{"num_hidden_layers": 8, "num_key_value_heads": 5, "norm": "layernorm", "norm_place": "pre", "norm_eps": 1e-06, "positions": "rope", "bias": "none", "parallel_block": true, "init_std_qkv": 0.0375, "init_std_down": 0.0, "lr_mult_down": 1.5, "decay_shape": "linear", "batch_tokens": 32768}
Each number is 50 + 15 x the weight over its row's rms, rounded and kept within 0 to 99. Layers, rows and columns count from 0. The size before them is the row's rms in percent of the matrix's.

# q: layer 5 attention query, 160x160, rms 0.129, rows 0-16, columns 0-39
# k: layer 5 attention key, 160x160, rms 0.135, rows 0-15, columns 0-39
q0 062:63 49 44 50 51 30 90 54 44 67 66 43 61 31 30 48 60 51 42 56 55 40 55 69 40 41 54 18 46 51 63 47 46 53 36 53 52 33 43 63
k0 066:73 49 63 43 50 54 56 46 56 65 44 66 42 42 38 70 57 38 38 49 52 50 38 44 24 80 54 57 46 60 45 09 36 57 47 56 63 74 43 26
q1 087:21 37 64 64 65 64 55 63 50 50 31 67 43 52 52 71 77 47 56 32 11 33 60 46 39 71 37 55 63 55 63 18 57 48 45 49 42 49 47 47
k1 067:28 61 76 60 61 72 39 59 62 53 61 69 53 36 40 57 54 45 37 63 52 42 45 34 26 51 54 41 53 55 38 53 42 87 54 47 74 54 33 41
q2 104:86 49 44 38 24 43 60 54 54 40 63 47 46 71 13 64 59 59 63 39 29 40 44 33 43 47 81 46 72 62 81 53 56 39 62 52 61 50 43 66
k2 155:65 33 64 53 24 53 53 55 45 71 73 33 59 54 41 28 60 47 74 45 59 58 47 41 51 35 72 45 66 70 46 53 56 47 39 59 80 37 70 53
q3 087:35 69 99 55 57 62 25 47 60 56 57 54 33 35 34 52 63 53 19 45 30 35 75 50 57 25 45 58 73 45 29 40 41 49 27 53 46 73 30 62
k3 090:44 46 66 52 29 67 54 57 47 73 66 31 48 76 37 45 58 44 82 24 01 41 63 72 62 56 48 57 58 18 63 16 36 42 56 46 63 67 58 31
q4 059:43 87 71 72 72 54 49 41 40 47 71 51 37 34 69 30 65 41 77 30 50 38 60 52 55 35 64 53 48 44 65 38 52 51 32 28 55 67 64 77
k4 053:38 53 50 36 19 69 50 66 14 66 65 40 34 38 37 53 29 54 41 57 41 56 51 51 34 45 76 36 08 49 68 61 58 76 63 50 76 50 49 45
q5 073:58 47 58 35 34 37 46 57 39 40 63 44 78 48 53 40 40 54 56 46 46 69 43 45 60 68 67 65 47 53 33 43 32 39 67 37 86 52 67 81
k5 113:76 48 61 42 26 58 55 55 28 78 63 54 17 30 46 55 38 46 48 48 73 67 47 51 72 58 70 54 52 49 30 59 27 74 35 53 65 48 68 30
q6 118:92 50 39 44 37 47 60 49 49 50 75 42 50 63 30 43 55 49 70 41 43 54 40 41 41 53 67 56 56 58 52 39 49 43 51 42 76 58 55 63
k6 107:28 71 56 69 58 54 43 24 50 35 38 53 58 55 53 61 59 44 30 68 46 32 71 32 49 41 45 61 45 37 66 49 51 52 31 51 22 46 20 43
q7 101:63 39 52 78 39 57 39 47 38 31 35 38 47 30 23 46 22 35 37 45 39 53 59 31 52 26 32 68 68 61 47 67 19 70 39 50 61 44 41 48
k7 095:57 23 45 45 58 70 39 45 23 56 63 34 47 53 44 41 39 82 53 28 47 58 40 56 75 48 67 40 46 46 47 72 64 54 76 58 52 45 64 32
q8 092:34 68 44 51 51 55 31 48 41 61 80 37 34 41 44 51 72 53 43 78 46 40 32 56 77 62 49 65 47 32 50 41 46 53 46 69 71 67 46 63
k8 096:36 62 49 40 43 39 66 33 39 71 41 65 72 32 63 56 49 61 38 68 41 49 49 44 39 32 42 69 44 20 35 29 18 40 36 36 58 48 44 52
q9 092:55 19 38 44 49 53 31 25 45 40 53 40 60 41 48 25 35 68 27 36 80 48 36 58 45 87 42 52 52 43 43 36 47 25 42 67 61 30 34 56
k9 097:46 33 30 50 49 29 86 66 62 36 45 49 43 17 54 57 44 63 77 57 99 35 54 62 67 40 57 40 36 52 41 70 51 51 49 20 31 56 52 47
q10 087:63 35 43 40 41 35 29 40 34 67 61 44 14 39 34 39 62 54 42 50 43 69 48 60 55 62 22 28 46 34 40 63 25 70 60 43 60 74 64 34
k10 094:51 48 66 49 37 61 34 73 40 52 74 29 36 52 73 50 44 69 75 68 63 35 17 57 54 54 76 49 52 54 67 33 63 57 72 56 55 49 56 51
q11 091:60 33 31 57 53 39 47 59 67 61 45 57 41 28 37 35 40 47 43 45 84 38 26 38 47 74 36 44 45 34 67 55 65 42 56 32 40 33 52 64
k11 092:57 36 40 62 45 37 58 84 55 26 43 78 65 14 51 57 72 64 39 33 63 22 80 53 58 56 72 45 58 53 53 62 24 36 88 47 51 61 54 72
q12 100:60 18 33 55 54 65 42 49 41 50 60 28 22 76 31 39 60 46 45 23 58 41 29 42 25 63 24 22 80 49 60 68 25 53 78 55 40 57 48 39
k12 094:30 61 52 42 45 68 55 43 55 30 65 18 57 54 56 27 59 56 22 36 27 56 62 50 49 61 62 35 53 31 65 42 36 27 66 51 48 36 50 66
q13 101:64 38 38 32 34 68 50 24 40 70 55 66 63 82 53 51 33 36 33 57 61 58 33 36 40 19 77 35 58 70 46 41 58 59 74 25 60 32 69 26
k13 099:72 66 40 43 61 56 53 57 33 80 65 61 77 52 45 51 73 49 54 56 39 48 36 72 64 60 72 40 47 71 53 31 45 58 35 52 40 39 59 39
q14 098:42 71 35 49 63 35 60 49 53 13 67 45 47 54 61 46 54 49 85 46 73 58 38 39 52 76 50 48 58 43 45 84 72 64 65 73 53 72 85 50
k14 092:55 57 58 34 36 43 33 44 75 40 47 59 73 48 52 44 52 63 42 51 53 46 19 77 29 69 47 55 71 57 43 92 86 66 37 70 71 69 60 58
q15 094:75 48 55 52 76 54 70 60 27 66 41 30 83 72 58 35 36 72 55 85 43 57 57 59 45 35 65 50 50 30 56 35 40 50 68 65 52 24 41 46
k15 098:33 77 63 36 66 57 37 55 65 67 25 50 43 54 58 62 32 33 62 18 61 70 59 70 73 40 55 35 39 23 29 29 65 58 40 90 28 42 33 44
q16 100:63 53 69 33 30 50 34 46 33 67 49 45 34 37 43 35 52 54 43 36 63 63 58 63 57 31 35 37 30 47 50 53 31 44 19 59 49 63 51 43